From a checkpoint of a small transformer trained on Wikipedia: MLP 896 tanh GELU, 6.57M parameters.
Each number is 128 + 32 x the weight over its row's rms, rounded and kept within 0 to 255. Layers, rows and columns count from 0. Numbers have three digits each. The size before them is the row's rms in percent of the matrix's.

# layer 5 MLP down (transposed), 896x224, rms 0.244, rows 8-129, columns 56-111
095:097141124184092101112151104143125105112105119133115061072119163069140149180154142120124220095169129169093102177151113133177143133135166177148187090107153097146114174116
094:174137116092110084195097114124143163157179160145152148143099107164129150156170136141201153091083155162117132153157076136125114085091173106148150181121131130128114117118
095:116113164127144122135109112148156136102162108178128117182134185155115158118140084127175151126083163095156131116150089088118162138125114159166081163127136107139020166097
110:113163125138150126167131123142087113119153123165098167117163164127126086169089118125103070182112107063103130172043125137203181189140158167107146136105126106120119146171
104:180063104092116133108102143117194192141046171111145135155162117146140106114189175159199125199135180136115147124120135145147143097131181064161172128142161118146121161117
108:162142129252141147155097133113124107159189122209119106137062188158098144137120102125148163134140110130109121200075065166166219164137112064137156065131121155155130147148
098:090133120170093100123142117153111145135111149104140132137164099194125112065145169149077104108181168192141079118133097124132108185122141158145101127072185114152195136181
103:112064169093104138109134120177153104091191110153102159127150125113091124078139149122151178160133188126153164106146217111133156084143127126185174139062168107140095110150
111:129105102095153149153138177103206158160137161084128150127088180085101188121091092140102159136162167131157161176145119113120135098063109145161126082151088127122120074151
089:129147142115109105143102061211130140129151105168127152071191127124121062220160084112084100084154161123116147141076108111174129087121119197151146150100127081158114136113
107:101081058177108126104145215170150141126170081137128113131123109150118128135180142084103165110109107132136170155122094079173103128135164088106162113111135057163171114167
091:111184119143099169128176128099114169127127127157153195158120118118091099152072092171119200126128111160134158161100141162095163154050132107100103104147083132098081076098
098:183147118130058133107131148131109117095149150136125125175099215120124131176130064125141119069168044155059158129140133169131127117147160028115111078153121130125180057151
093:135170138100142101101082121147102132095150169177127097130161121173115125181142166147120119161134174117171167131103161139157163138071114123156088090196102164184132078095
105:147154159081111141122104117216149064113131143135121085139161117090154119107089106104107090179204135116146126107142121101116122088141130123130102072161085133193164083184
104:124146123120113132107144104145106177067110140109124180139123095135086162128094181049120171154207109120081137072147119136160121152106115132115106117136158116146178092145
105:100157135109117156140151158110177104073182100122161087102103110118103163118149153086066088141065072133167151155151127091153154130109182153189165199103085141108071138111
096:052112132095144168159118104121122148117128046116172066153096154165132115142140110145127183079082161169164160148093132104163141097145109145118117139111126150119109138114
114:164125115153130132083099142145172103115105129104116080113166065106134159116109165190109134065131141163100124147150110101108170182152099126153122106114114137111064123065
096:141114107159141108091149065132152114147131019130125068126177105093131141107161123127105097148070089133133138144203110158171077099065177128092109110079113152123133125085
100:127141142090108097101115145143122143180185172096139155171070156171127169153136061115171080154140122153124129119156096138168129111146169082131103078144125080128114190139
092:152152186119162119121095149126173129184123164159188135123082145121112077162097168094174184150150127125147116119140115134093103120131127168153187142140098082070109097155
101:138166051118163145155108132121090117128091123126058120106147181082117150191152072098132143109124154063149220110180098136119128155115175183123128143142156103092191157111
095:087107159102135117161147147176092147111114044092107149182138078115148106129155104170165138147103150105087155145098132106096172122127176055115098172088166202156141109151
102:096087080162153170156128141140107133114132104064137133186130167132071122090127148152090169165126160108072085137094143130181151169125132111188110123151124110097142058089
104:103084105126134129150114117113091102048159071089123137113194159146156115206115097113060115121126172137147140173172101102135126140116177140094169048190122130141102140114
103:121141187080117085151147139109160150083178076118187142110103134144123092136160187141179132049123115163110142127129099132119036121144121095137122088122104158157125139143
101:127106150115144099116099109207105135127102145133119119171187174213127124122141119147097122133094069129142126134129110084109143205121103147141071090153074101111178162134
092:125156155193187126100100175191146107073127144093085117112128167118079126112075186142066104144151156100137120108129096095112134104140143107096155132133154055121146157144
097:133158141106114136159102106140093162156121113127114203133091067139156126162116092109132144153051090130097111147166131129150156172103185168151130146159147191139160125093
094:118137153123117127093123133159185083111145114128049104074088122101162142156143089111122161078162186165125142143145074108085138084118066146143142140093149144079065109122
098:135079079101117097135162149143159142096118104156087141170112179158159123102112124122155134132139142193063106150118117163120107132039126123182168132116122101137098176136
104:088180163157115110117140116093150147119170136144125179117115160154157140135173116114157157097172183090177199168192062127154098106076104161111102175196086137159109162154
094:183102162104114137166130161104098109148139172106128124125128123157122146126166150176167148130155096104026119128166140186140127060160145153118107109105084104151142141150
088:128177161136153096139160117163161107070124205112129142082118118081158107095151102159159083155112158150143099108187174133132107147174130145111124089148140174126148129059
099:148079102077167165065032136159095122098146135209137090139129160116145113110141093140117129151148148059110154141057116118083168118078123115219109166142119198121159081177
084:090169166181153145144111120138107103134153086125114068105118100144140175134152109099139173059157092164146136112145080073160085145165144106117216131094145082132156148146
102:117074130105178078117107118078134092115130135131143206155070154059150178163122193110145132100175081123076187113120086125143097140111082092186168158150174154159118113078
112:099123182174126122134141114150077173141059148086076130118083155074123119079146087120159129135107138135101089125076138079119141156087150144110167153073132159116127080057
095:105080082162082115117147156156158175174105171111123114131106157184123140099148157130117121138140114142109138139184164070051126195085095104150094163129097123148115161105
105:137117117165108131135120092125170168131082144152135140144137096165138147126112180084136106096126127143149125095173124120106177079136120122137096057109154130152092080136
103:222103150153144118146092118119114159118103109132149099097118128067081101109140119160119115106158133115131100152101137056114066126142093175124082111129128162151116149173
105:124147120172101106149141128176104131131150141072138147147153153063143126086086125095110135136091145151086120095169151036126071130126172114160105146125085157151163089130
105:132123094100137143168127108087033176111152101113135169106138127170136126220149103088103077162135133122103109068094132117178115128171130123155112128140133158117103152107
104:136108136129175122115187093095031168118190062139123095173073138123158156136129127118102134167113179118117114122131093158153101186134072146147122133116104130107160100109
105:140123149115143099150163095118183163148163119096118128073108104141097152194135117111102122057070099161096139073149156127121122135101099101148176161153156084121162175115
106:069124136100145109099043144160168139135113132121113155180079122169172134157131135111167131190161123129133058104137151096127130157134114145137126178137159129107130140136
098:175118116128117125143155125211146145105156153095085123154141202140126150150094115125068055143142107121114131137156098109149147183154139158173143150103106088177088087113
084:132167120151108145132126133143112133149127141165095160114156124140106126078084122085132123146122090120142098183147220168117097143124091150135117185144108078174127172090
105:103128158137116145117141119207115133091097084168097146114110162179139097129160147107185088097135126186131139128116115168140125172125165180082137082147160106135113148116
101:087154119086152202074159102148135129085119157138103106137184068114084114130170144064147160160140147183148139140136166070137074144139171091142145182120133179135104144140
085:100116102085151186122119119168175123089204145119132149152102127175153069143153113149151162107126112149140118172116164104068136158151140132143142156104128188086112149137
106:058089163137099099070185090137113128109142125081117076126112087162143159093099142099075161128157129137134165134198178072161125107122130170160129115146084151153155129172
097:114130106143135119148154097121124092159134106141134075076162108118157123122104102102114168150140093164118151153140200161107076108107126104104159127125156126158147201079
107:166142160145097152109135144127096106097045080106146114093134104121126101117146206078128138157094116146072111095055105106139097150133165167084151188124144122197094156126
103:142127130068130134100170111131129086159143067162146108168100124127146182081092147139097123210113155107125128129157155205107118085136129122081114134078080172160114138142
099:121123136186155027081091114170121219096171196140071138131126131141144136161160124076122145128126115118098089193152123152089108115102168154101131141164084144096151155084
101:149144160126047101192076155114108094114153168051134093130126141162184066089074189128097116117135185111114124135128178123219163170052108140157093102177183115097157085106
104:118110160173166115133163148156103169144191130190113140158119146132127098107084101090137116103104141121103166154123130135131086135115117076078139093143075155162137101134
097:145140062084099135137085121136129142165110174158163147166113133117108094118115190209149134155163109124146164097123165116123105106157152184107144157112141121048135087056
112:119108122123151120134114065108097151092154146092130129114142089109142160129081156090119114109133150140162113142100145114101052176073170096055114136107081091135126090114
108:148132159113080121159091107143101111105129179087175136125107146156130096152109094146115151109105138080124100097122161155182125106133205085173103102123165131098129132073
108:166155158076135117138171103090126125108187141076124100081080150178083112169122145149172134116097167155128140159100182136125150150139108192185108165154117142126128173126
108:146126063155097131109157152130097138158100075108121119152119088122157117165086133081097095130095172086168208158113132086130144174131145144077147120154082133130123136121
110:148164089134073088103158121150195108160157123119105113123116121111107167138141104110122114132108111140207051135134162139182116066064136101162035118131117128170089173188
082:183093130102197097104163116136192177111157094128083178101116150137150118131090148074154125127144126079067161166133182136144088132142142106129168112143139111160151109137
102:128126089166128115095140137156097187102113124129102121131143124109118192177182117108140105160153056116125139166121161129096174145119112144076111149157116160141144151073
107:118094190157128124163191157082147148073109090124096154138110130180135108122162162084159067088101127101164027125104119116110135125109132119124117129193144146149103085122
103:154107099143076121137165179110111207121130089081109152141155141102173122123136156087124147112104134159129101125117104155123133083068121138175108130135116140166137099167
105:079068154120061123173104163111160109080119116172153094155130139107121127140140141188142150180112180150149160189148123145080168121130150090170131145168113143152164056145
106:141169079118138137122134161120144089119143164131144187181134120147114175145053107132124132070171115116171081108128112130138140156089135163113114105065117193095109152106
090:145121117230159100089083160111101122113172133126140134139138097132099142086175089130166128166097096166163152130152161161182140144076096079134077154154157096109163105076
093:128138127121203139132091152162185139123151138133159201110104194133180110122130136138095159111072137117165108096100100135134106117154190178134102222079117124155085117109
100:152074118129075113129125167159123102077156125097128145136145098171096162180068108133163112184121130120116161103158138107110191109161133120092151091120101115125125167110
108:161107110168147155118148167081113083127115151160151110164125162109086122146121118133068181150171109130151101176127145144143150181131148112087133078100032153149097207087
102:148129110161165105147168091148144135073148176096094154124171214135128094153090127148118093126154109152142196067163104124154074153153140136167090162179136187130134133122
109:103100140121126094102160108170088102182136101165168127142150000149153121105095157146082130132096140143118175109157103084071116176094102129134131128099131129103098151139
098:165094176155143121162140119139127108134124099122116164131170111113108121148121157118127100160094134173098134067094183142100080164107138138084137077137111152130088092125
103:096133083177138118149114144119120168125140136131150128088119111088121135151150078073138097121128182147176126090159141117128105155161094127103190084109186187108091166070
105:156155100138109109114100132113035120090198117115137106106147081095139149114132144091157145177148141125138148124155103151150070115131100131133155124081109091172148135159
109:120087143104187170146144115120078092088102162038160113064063154141134123092188115147173088110167146147123165123117103141094196164118110173131172177160125060153107165128
096:117175118199135138155077119142129118143127115166159179114122123085071077152133119154128133177106175133113095158105152140113126105148140131157132089120151183149103217138
094:098102190095139140121135178171168164177139157117147150147096109090166109167132130206098116173081162113164136160122135095130144182127085061143109146147134119118117078123
103:112155098067087122116155083129156135135142126194102100083116135151102119136137098114134114100095131180180177096129193056067146106139147162166147161148163112129133145149
092:141098136167183099182162191112100182169135124155082092107134120147134126117053128145084111154164167091172132048156118089143158134138130094152128120150124137148138142122
110:181133129151095153112120194102095082152125138078196116110076165063103133126097098104117088127096107197137108144094111105127121126128163137090168126155128136137058102144
095:122145132150171123129133138134143210139207143131114114186140082106106153123156153147137132168128088170196088118188143121125110123141121092178124128124115139140071089140
107:135132098147143155055136155108163121088122109176126153124127115130156090066121095150089205122155133153120140121149141067105155160143062138153164123167068090140113090076
107:149149120113103114131120142095132153141141121117117100114142181154149125109112152161145069126135165101093128118072166089169098147164167160177156118148152176145068045127
095:175117179181181105146145105171133167109122145111139119165168076111158106115123099163162139117102092111129123085120181172153147163120205130112158096163152140118154148077
110:139146158068167142108139120098105142107081131093084140149113093078141116129205115101123172150114140111157074194174159145134146122153128089142116100133125185116158106109
117:127148140128140109074121149108134158134151118154131103113160051116131100117130135115145124142135067071098184118122114182149142131077113086154082130097115149136103102171
092:095101126104113106113108164110083139097183153151101060143050100095096154188138099097109109125096113125132097143147118166154106149138099067132117114108130127123086069150
089:142143132126133100126191219109100120136167154097120137097147178127136171181094135144174127140140136105179130134167199155091177089147109150134121121122125121105118132080
098:107171146140121138152101153136213137133131168136115090073098123162122069127124139136094080157090102103116159117133102131070124086088112176057119146111174077134142080111
107:115098157172159079112092092060150051177144164138096121158113109167150123105164130098073111107115163167131154170107129115086108143155149210145121186129105077140137102130
096:120171127135116110128107141104119136134128101108126120067122133128153104109069121079124137054077072153102088157097080108158094109131125155118124101150105128060161096145
102:189171086126124107101098135151154145127162085178104129093129139080171156181137131161116112146143138213084141150112174140111131107134137111125091131140150134141131099137
090:169121150147130121123113143173128115111149106137140140146125129139127154093106116128150123163117180099160150085184115126168048215153124130157122172155133118125137175140
091:206130164118155090048093099091146085068158117087098103140073132138147106100136171145131121121102204132122134155137107086126167129142118186131129138125135174159104141139
091:057138188090148093145118119136097117128128124121084163066074139043138087089132163071136127111144113170148129126137165176108116136117132105079129135111113135188137158138
100:163192095153148100105109051155184163092100142111121180116155100152161118112178152146156156123147168147102110087139153104129151161122107192112149131133129153138157118147
100:180165084129170126106100090121072161093164129059123016158132114140091154073160198131080114170134096146108136110093096094152191106161120089092144118121132152139173164208
102:135140148167096166090101134090116103145142161129074096119137183179182174105222122131141130126125091115157109092153152167128069146127137125156151165109160138196144043095
109:136085132074148154144151152159118082155112071094152165098123131076095069147108109138093104101137111101183110080200118123112186134143081112080102123169102151195058149136
102:086094148121105153160116107163164121150131132119042104120095130213088123162101137177122120159133170089152099159144094165148075155153148105131098131138142133054178141137
097:084103135138181084147131081139086126110168206112110134107118102160091059121101167185146103148120138134112169124115135135139175116155101140139198131105147084164157120172
094:138140121146093218130143179122135192155112119109124173129103062212062110130139149109107142117172102104158070114114095162159103079105147102093114112173140127084172118130
109:115137143076091138173125120144163137166105101174090164164115149108134180155141143092169124184218228090077133109102133112116087175157077183087095116134172151123120143174
104:140124119093136151107118139102137077163180147175106167101133121158129106119059093145181098065100084126116102087114074179113070117102192140122095173035129134161145161152
092:119094096102138105120189169127179134162147169171183173080183117165138128116074130124153088149115083156202173098142110131141185154087172118136075122130183097144082094212
106:115145126145137102185136076126111115101149136150167112122125121129064138131093145114133174134111085179090159031104156126145075125138172118094136108180090136089132108164
092:152106122163193152095080194132080115161147171126076139135129122099065106104149132149111131113158164124099143125169129110141221139150133112100110110140186123148097101172
092:134163068181156154125162166111105109101170104126135141102092165102137142087150128132179104149076112185118114087116088097136117077145184106126115143158099096148185142117
099:129126162143130085106102129105117098175088159184144113116129112100087107105162206155092085168111083165138155135124105146181110119134150125067140121179127124161066112133
098:143173100085147117082096125155137145116129089130080128154112164072091166079124131102170113127112121182100187110138176122164084125123087082148134152115198153165124187165
092:175144138133176105133156146156159139166119166156070106172180112138117083114071133071138163104167124086170128114139150100114114146159180141083098159128079184144112159204
100:143086106089187110125159054172154155125156159158071123158086109146102174130158145074123118151079118119145105108137119109125104124155164159100161144165086081089130155195
094:118131120139104147128096179108146109109150126107129126062151106174140118147121097119165095146127177132161071091101082118133165201112124160154133127109182117095124157075
100:134078153086140157189111100097207091137083127168132153159073134132160177120157143088152181115151171128173108123140094089093124140120180158120110131083169112183134081105
095:112120139178162115113112223138144227093150157133134070114129111092130171154107135122079143095184104147166049182151177144109112059206085169092175172100157150143162113072
093:108158129141180143108131106082134156126112127129202107148090135121106143118184164088093149152114128098149123201118125138106077114106105156146152077128131106163147065145
# layer 5 MLP up, 896x224, rms 0.238, rows 9-130, columns 56-111
094:109125098199143148067121149130106111145168169124139072128206108138149105128090099140105123133138189107133086095134121137083116161098105126102115088111116126107084128132
092:113146146123106120122107110108108086129101142076104137155093197145117142149147145154151114112145125114106123142145117174124097125170172145084119202113109084105118141126
103:097102147123080087173154172109188095101107115166130119104111155117145123060128117077091134116130178148178133131188105159186130102070173128121136134091111087118138186137
100:074126120111131149134123147138117108100120102119179085135103232154075140149172160133190103163134116099085114111059118125137096120145166112204199087148095102155119118131
101:097147133184083135109127144098131149139066115098148188108126182144136131117136075160089154117101124135092104151100129057137195171122155108130103137167107118070103165114
096:110138097130112159138113175131096073111127154136141151116149091111169073097115145128186120095124118112149107156116137114126172154091109138175155140107118116112145135161
103:131153139150115142226144123129141158180093119108113129103055104145118140114112115164098164148147093124122085143149157128101134200185096117124162070098095124140159139076
112:169080100186120082119151107161125097119170138146199111158108176117156149140118111125121108145181113245102150130131137126175122176193113047118129097126116147095137084183
096:105070100173141133127162076107109071067147044074093146139100115131108151144131122177126143135152120141150129164134102091059155105099179128114108111161044157122146154169
104:129162143126152172098194087141104176146156101151149088143106158074085150128126114120187101060115081102102135147106156129130158137086111061156118130116153120110119184054
097:149143090149117131113074143125162114066109105113103107140108069124178167073140145136147162108137096085119104157146141120121148147132101144124144155134189135107119138133
092:036141115133200128088105090134158159122125100106114071102151131123163105125068186050137101168141139051110136145144176120183117142109114176137161160166093042130082184079
088:187144137103103165104120102134121153096185080122153154094118122123149107133120134158155129128122060101096098088112094171131135131093114155150116080110144133084156140091
099:174089123130101109171109114109085126091169088145096115125121092150055110101138112178094165119122128096110058132172187120074134202126143112131123086191059114131174127151
095:194197117137187141139125095150140076176116147083145146169137121121119152120127099097147110072117161083080147074114106151114139148134090084166146096215102144190169156148
107:099138156115167156191157088129195142172114195136212147131185127169158138134148104105109151162109152092166179118130116147134145083174146119112111176180112119157108175141
099:152114156147166117165156147092123153169097152071130165165168085154117129162080162090189110120160138068133096132138106129110147157101140161192100115167078126092128124125
110:148079132158119110108090117069146102103094104168131149110090123098141167141110070143139169093146167169080075114087168114154158143115095117190051130099161077082145133115
106:100106130173100063109148139078157144111115105117185111185154083086149102081105128196197099167192123108132127138170065118197160179074157134126161118177152135142121083138
097:129131068162196131138136096181096071115122095160168188095089137157141152117120121159102145063173100148105065116107184069096195170123135179194157108165101136088125158153
099:158064119094184118065153145132102149134129105131163182077140109156120105134098111132149112101092170113135150066109142149169208123115083121113086124177141151206125126078
101:087125136135166082094112195154147085080107136134167128123087112159146115138071131103066149147173098077128106126175086143146134099123153114166152114088195141143105132139
094:081157116148109121129141117174192085183166106143123102152087106146095157101207167154120156114145152139146206145164126177129148168144130168111154120151146127115107107087
103:088104152115121130126125186122148108092152152147075122140069161171068128120087088164164188083110104122146119060136158137094145179119165080116109116194094149080097164125
098:099200143137088183114159123132128099121042108090090177151189195120130166108121126126145150124112142143123149118099128152164065135070098126122136103138095167142139135127
100:150078086111100138123194072099130137148109070149133096150126081173169114137093143106154158115161157158136081115078117123140124160123164124106086160171127192092108132160
101:114084091132136117131184112151151137099122134064133124136073172130149157159119150146133138086092066144082146145117104130168095114138147148151171177056081051109114109153
095:134123146155110160181136075163122098132088123097162071084191108109122187122220151131135135100182145156108117099162141084101121106137187142148107109118153100119143166136
105:122123130136138125075166118082053123133137197072124138094117134130118171110102133133170106148125135151092087164075161152164095113102166149105152104074157069177103157145
097:166105164100156146195063142138154116119114147127166151170128074166101108141070123109126103137116110114143094170149154109170099133117172142115134117164160122057102128126
098:117132111101091118193085178172077071136159109056124145121134151155085099094134172107087097128141151132124142144185170101119093126152079083137182145169125135116157101088
099:092121050147112089142106113149149080112128098172137171086088158127178145174100170165147157100121164175138143149097173149208116137136122093128094083107168094123155112216
093:127114169126111167145143167125149168095130071132166101140113103047114137109157143144100105132053138131182114196120110187108134179120130171154153093107174118132096086133
101:075153127178182110079168115086178117134152127092061059083061113121138108171103084109161188178126097142202080127167165194130190089115079133132083184130108134127158120136
098:123154090143129147069126139071131110072073180104123186105166152036205111127072115161169146064169146157152116132085123136081158088158096170068168111077120148127141105165
093:140154066150093090087115106100133103061107116095124172170088100131140082114133149161152048126163189138149106055124160127172130141176120142079090127159105129170172092076
099:094123129084142130150124026157149060109154077122136131139150131136093118135116165152140179074152085197164103130130095152162177189111102145091160108132091148124162170204
101:145130063118126159112073122138119103161119094119154080099161064165125128127161126090181160085146175099138058145077118098179141079100107150065115091082114127064133155103
095:192148133157127148176155102096156149109145126105084113095144123130156101149165138198148164131103121148146117113158073088118098118127186214108128154145111089159153124159
102:115098181131104139171130134160147142170192153105140090094121115134141093124106101131130153107108150120119126167126170142088170119192167153089185131134155223092120105081
103:067132151094160163155108115097134094104079155181158173098089162092100166126159095108169123101127117095126132137157078094099135069143060130184123141145092157103088152091
103:138093094216148131123119063104132147119205090144132162157082114156077163056119100179106166092172158115173052178129155138077127126056115120152171147049082093154130117106
104:159113114144146134127105129121112099121141093099186081162131101116118141134236194164124129101112090131152092081160121128098073106156091137101123102123129107159092107129
102:104126122211116074107059075152100138166140146122145194085156177116060206118101150117105146127151129158181101107068148182125138128091125148106063148105142146175084142131
102:161090103141127151118174155138100151120092122136150147109123141073137094083082083142136200130095198068126134075164149047139103107059056165082144114163118125141140168100
109:165128095090096069180171109124099111119177121157081155079172139100097133126143088115139138109123096157107055094122116138156141169190108066105121144133104106141212159136
096:099154150100090113105089131129113103119147146126105146085124152113071153162062131133124079094102096133110144122174144109122089115136160127138153155111132145081120124129
096:147135133136160145136102159157139161062100212066146182137117128136114087101075153127096133130131121151128131151174055087140094129129141086123097037125155141129181122165
103:135092185165114126067107125093112101146138074175073098135178154137104157140123148095133114134113112148121147118112126101093140099186115139136113121075099188083162177164
092:101056123166118106187157164119116088078159106123219136127095141121143106130115120107105156121123154133079133155115152126111064131112143187158138113165124082183087095166
110:155117096084177123062095061114102132133145105136095174108129187076140153159114128193141118151130111105120152090158166160162136140146133120152084182107053097124115116131
103:075135146160076072120105136190067083160121154085122150140058107106120155129118089149148157124147125191118115163134136160119103096147096111135147120167185078067110096209
096:135090161097081144142084157118146088179070139129158120130135151117143142155164113192144113160152122095086077126138084089111113113143160158091150104075127124074128132146
106:117183156111135084152142041129087112151120143095122094125109180169140168168097189134146150123081133107084081117125113107170174101092144145153168119099170135143116125174
100:154069132147159135115167143086128160125138145123128097062153112110149100123124179161112157143143134174132094150136130089137136132156129114079094166144112109159155141131
112:140075159171106113148129154129078052105090138108127123141107143132077124110101096185133165101162120102117090059159157145145107133122102153100086155120113088178152143151
096:155137150172125129123110095134124101162195087070176060084144099101126107186179133108147119107117080164164116123173144133188171125154148152087116109130110113096081147161
104:133127103111047126061099158092137187109135132136152060150131149120116127114141183114173130113134131140113098144110139205171099162139164159171160077090126207115125098170
103:099149092138123157148148132093172142174116125170162150126159147129128139164121148098095154159181079078059142096076116179118145074101117092074161105170134084146069112113
105:129104105074134140099100081132101094104107137115137151131156142177157144194181096091116110097131125124160132114104155110164135133120152121151133139132055044185118107177
099:117107150117119140113130191108096101113086106115117101142098150138146114122110190110106118100143116096157129093200120118120115071169147124146160061129154087106182130152
095:136183086091184122109150166142114059129070148139108109137098138122168140133156156166135147118112183181171137146123089152195136113136104116080142111139158162133184096140
102:135131131086076087101136097139104157147119133182102122104129136201125152119124157078071126101078112141132095137120138122125139144202099120024133123130158139080118131098
097:083089142189135172110157090123133098151128148080119157126110107101135200135128148090163137099183160137083132076179153147119207129125127132178114098118157123163146155174
078:112147144182157103172109127155124120172117132167123117178103111070097085145111092124166153121156092152133089158140095093135137095102129163122107082104079095127122097107
103:150121087114083107144114137127135148123155117132187111141144146115241157110133092118143067111114125168098112115087118134093163147202187151174175118126129159181137118111
100:130144156176106122160107157142090110198151169139086119203143089131187133063133149130081144114127123096149028108149185116150155155136033119215141117141163118060113131101
105:116105190180116113110123103114061108118116094085125182065108202079111110140109149148186147121164136168115091145124149098140100144011131143115137110193132157141096124139
100:143123162167163070105149158092159095106138119097156137111101117140090161134151111113119121143147099104097145175113115114191137122134117137111100099137133148157134140073
106:159095129145118145125221161144156083127103176132085106090082055120143134142169136118126153147117102146077099124184103179137115140152105120144078119170171158150155087126
101:153103148138169167131138133129172170118155123135085148072141131153120091189125102176124123130154162105113078158171180091119107107181109134155129104095040120169159099073
102:155148092130071110173138127105056154084098086115077059174151112106120138184110129139158158146140151082129105115101165047167145097071115136154172091130052140111105121137
099:166105154111118151174164135135148154189135102123131152100128151100164108123177065080143114093121187116110165123181122128159140092138102098139110117139179135160126087117
104:124123118112135147158151126159102150128152068122122126102108137118064085158103099125099143089112102176132165140092140142094151125105135081046140116076111125132115096154
102:148176142140127121106130150161122141120132133157119091170139143139139157159147114141148139179161139107044127122137091132108092104134120135125120163152129151147082146132
106:130048068166143166145105130155134057126089146141130146144112083114117122099146143092169099113152049172070082112152066173168151117080105069151170089084102159095108156162
093:149150123129119129112152186159113110161122132116086066085148149156125165083147153141069151165070092092171133111160209121170182153159166141110109114166133049138126139212
103:100204141142188116152132148131094101119093110136122114164118136134173110132114151170106095112110101142152146125110107126134199099119169139163143138162093064083144137115
105:122178142127081085145122074101095101073121138125098122147177165044121110100140075131100118109105148075194059175186123127182140131101157136137148132164135100142091145126
105:159114115152151107087135118155178108121142108181092176179187124100121081097112150129091198120137113156118109158167114167100132122117113148171088146131119109124164131111
098:122158141200099154124156135136096131120095122133113143109086113155081100076092145140054154091119116175081121126147124092094089136200130092101117109147095113114167169169
098:132083087138174149141108145171121151144160121169101080130143179157173114154194182148080128129129097140062084076137158091107105120166159118169145221105141167127103116131
118:125097156120106109113113123142138181183138110109131126136091153135118108157182135098111125073070169162147166097134099127151132152141155135152109119187161066149101107124
091:121166131138139144190165075082112084138132141119138132044146104156182154160120125158173105129092164165154149159158183139217034167130147133128152127083116134164079184115
104:136124143139172153133098155103078089181096143140158147115151147081068129166179129138060069062089118144103143137124092138148161143121114121140096134161131129156114160130
094:082155126114147128131110121194110127102062162135142171131092075121136113058119064110089109123134192121063179157112175089101203106156132149156185144149146113130134129135
111:096136096091080094146158146134128110118182135093108142124080170129135153125143121116109108141086095154141124186127135144153129189154092091138129049132128129124075125143
105:084150130117126121141118076172158129105130174073123157117143163123105176145124113142170110149183118132114102174126117194138102140070081137131126138148145130155127100121
100:072109141080126063127104156090176147144172125157152135079143106120119147126145112073134087114150100106068152144190099122079102180098161153158155092119120161134096069128
103:152102176117116119127083109141083112156137142106096151123103197134190184157131048135105121071166151139071182115168112199099131172138126112153174140173146163164178108092
107:095085090144171126116140113134186169124128137150074115119159088172121084153069105114160113124105137045169098137144113142139142083089155196094113046153062131122160080082
090:155144127171085188156141100119131157152098072145129158125152148178155084053137158180203100115125114097125123110149126127039088127083156196128131148146125117151107198163
101:179108153107159175132074087198108100134153148155126169154151127121165105117106145124066160182148144139067152213086125091157148127130103106109169151140093122154165174105
101:109149147140111126073089149147082071079124091104088135117122166188161136074132068094138181104142090123136132086084146144115131164112120097107134117147132142056171118125
089:156137136171102136153144156137099121114152143120117105102136101148095094092104115100167133150138098069123139181126083135168119157168071109111104105138105130104061154142
101:079061104104136134072121153118166130167192071156089143089118149157154098171142131115128160139108109159138102173112053152137175150067188121166109127196148156177153130167
105:086109101129150157112135110178146061119110150134102105111102136129107087156091174182144173115146094111194120140127110135107118158228128169112065125117126071098157117094
098:103146176143178112107112089086131152101167150183062102133146154136173088108168166110082122164153169119132169128182162122171105125125165146090086163098127134167155164082
083:085169153123181169104148086131136110117097168145128070096123159099183126170103144197091150084085101090105090091126158128137158132062157145116178126111165128113177149081
094:184109130086143142118137149092112097145109173150155101154119147107123205085115119145101149159160134085109136219109108121135113156108135157144076131095135124064130143122
094:160076187114090159079087202072095170108098179150081157142138176145123087110143168062122136163151144149119129167138119145113081114123160144171090091126076162164144155073
099:074136154122123097084122078103135096140143099112115119108066166140150150103119100119129120136138173134138177135142072178075120152148070181079135083159119120109092171121
098:152092134135113101156107123113060097074067131169136146143128120171116127113179091089126106075165131134101150085166102184053138147125134110174165121122131105105148150159
110:101131138133149159143135127099119113121129051090102091121120129115125098083115104142142119166146147144186083140179132156138167123155148142107182160108150081153088061128
099:136136127171089141121129119126170123140107097160132122179138185113146103125162123083166114105168113116165135163093121108140135208120133124101093171102053099106109109086
101:140170177078095030136164126118091103112137128174127159112141050163179142131186116113193187032111097190139103109121123136130106194149123100111144176121127128158127148114
105:113162148177153174113067079107133131147138118155085184120138158158168096191152110137150128146105165156153123095081115148130089119093141146079075117112106086096154138120
105:143129087087142116140152145080119121102102121193162113073060149122118144159138105173128135127156084128172105118154152188132110157142196151138147113130100180187137100160
098:106134193108175119141167093171145128145159159116096100148157174130114161168119099089065067063131126106106164121158147178076177147149159131104150102140128143121097094177
099:176118138135104076135090146118118076115150123149145095207068143079108116140121085144127097110070162093116081118162091138174082120122126095182164112138074112121102151050
105:164102096154114124117139125134096126147172083199155152095092076079168118144055138137120109093093139120152125090117190192104127121108162150162154139127154106135099126171
093:123139073127105126147149135115080138114096107135156155113151096123199131105081154108064157133141081068110115152158143138150069136159126146157141154105055132138099249123
087:131143161055126079120075099123194094171156100113126147083114086120157184150114152155098154144189151032176168137167126150054175142126076120158098170137088162170093188105
100:172130034104181133096117111153146095127105136112106091082157148161100124143130087086150130150120100090133101108135160115157137129073125066106080144084146121148122102094
098:136164138129091127180147150096084097119119164160194131153111111125127116145103149131100139105087051111125089116092126153118109134140160122120111126127133124161134090134
102:084189133165197155166202147133102173181099127104117147166085112101090172127143100125145123108083105120134086145100103075102050125094087122155108128101179093171135100068
102:119161093133155097109077115126179094149109178109068179128113108138117140181147085153125104179115183119188036136118102154118173169107133080073192092152214159162170093121
104:150132145122096063134130150078146115123110125121091145162111086122146123136109151157124136080139100077113124073146190099154155163184166137099159085166103148117155117129
096:066114139188116096099148058081054157138126115178139159148142077143114141106136088115139152179120121067174103119119128173105126142107202137135179065183071218110101124141
099:142138052141158190147167187128164085119155118148145131107126131104192210156135125131141128106108144092112104167153141141161147082088112135095093121159156121123149145121
097:084145182090088091123145121137159094101168159147171122160167120097100144093099118124152129127067045137121136091212127169140130110128165148141108144160172121138101174125
109:112106099123113152096083082126118134140166162120108164084169131110145123123113138204139133068144144137147183154174128096081155137180184196118089151142131159144071079180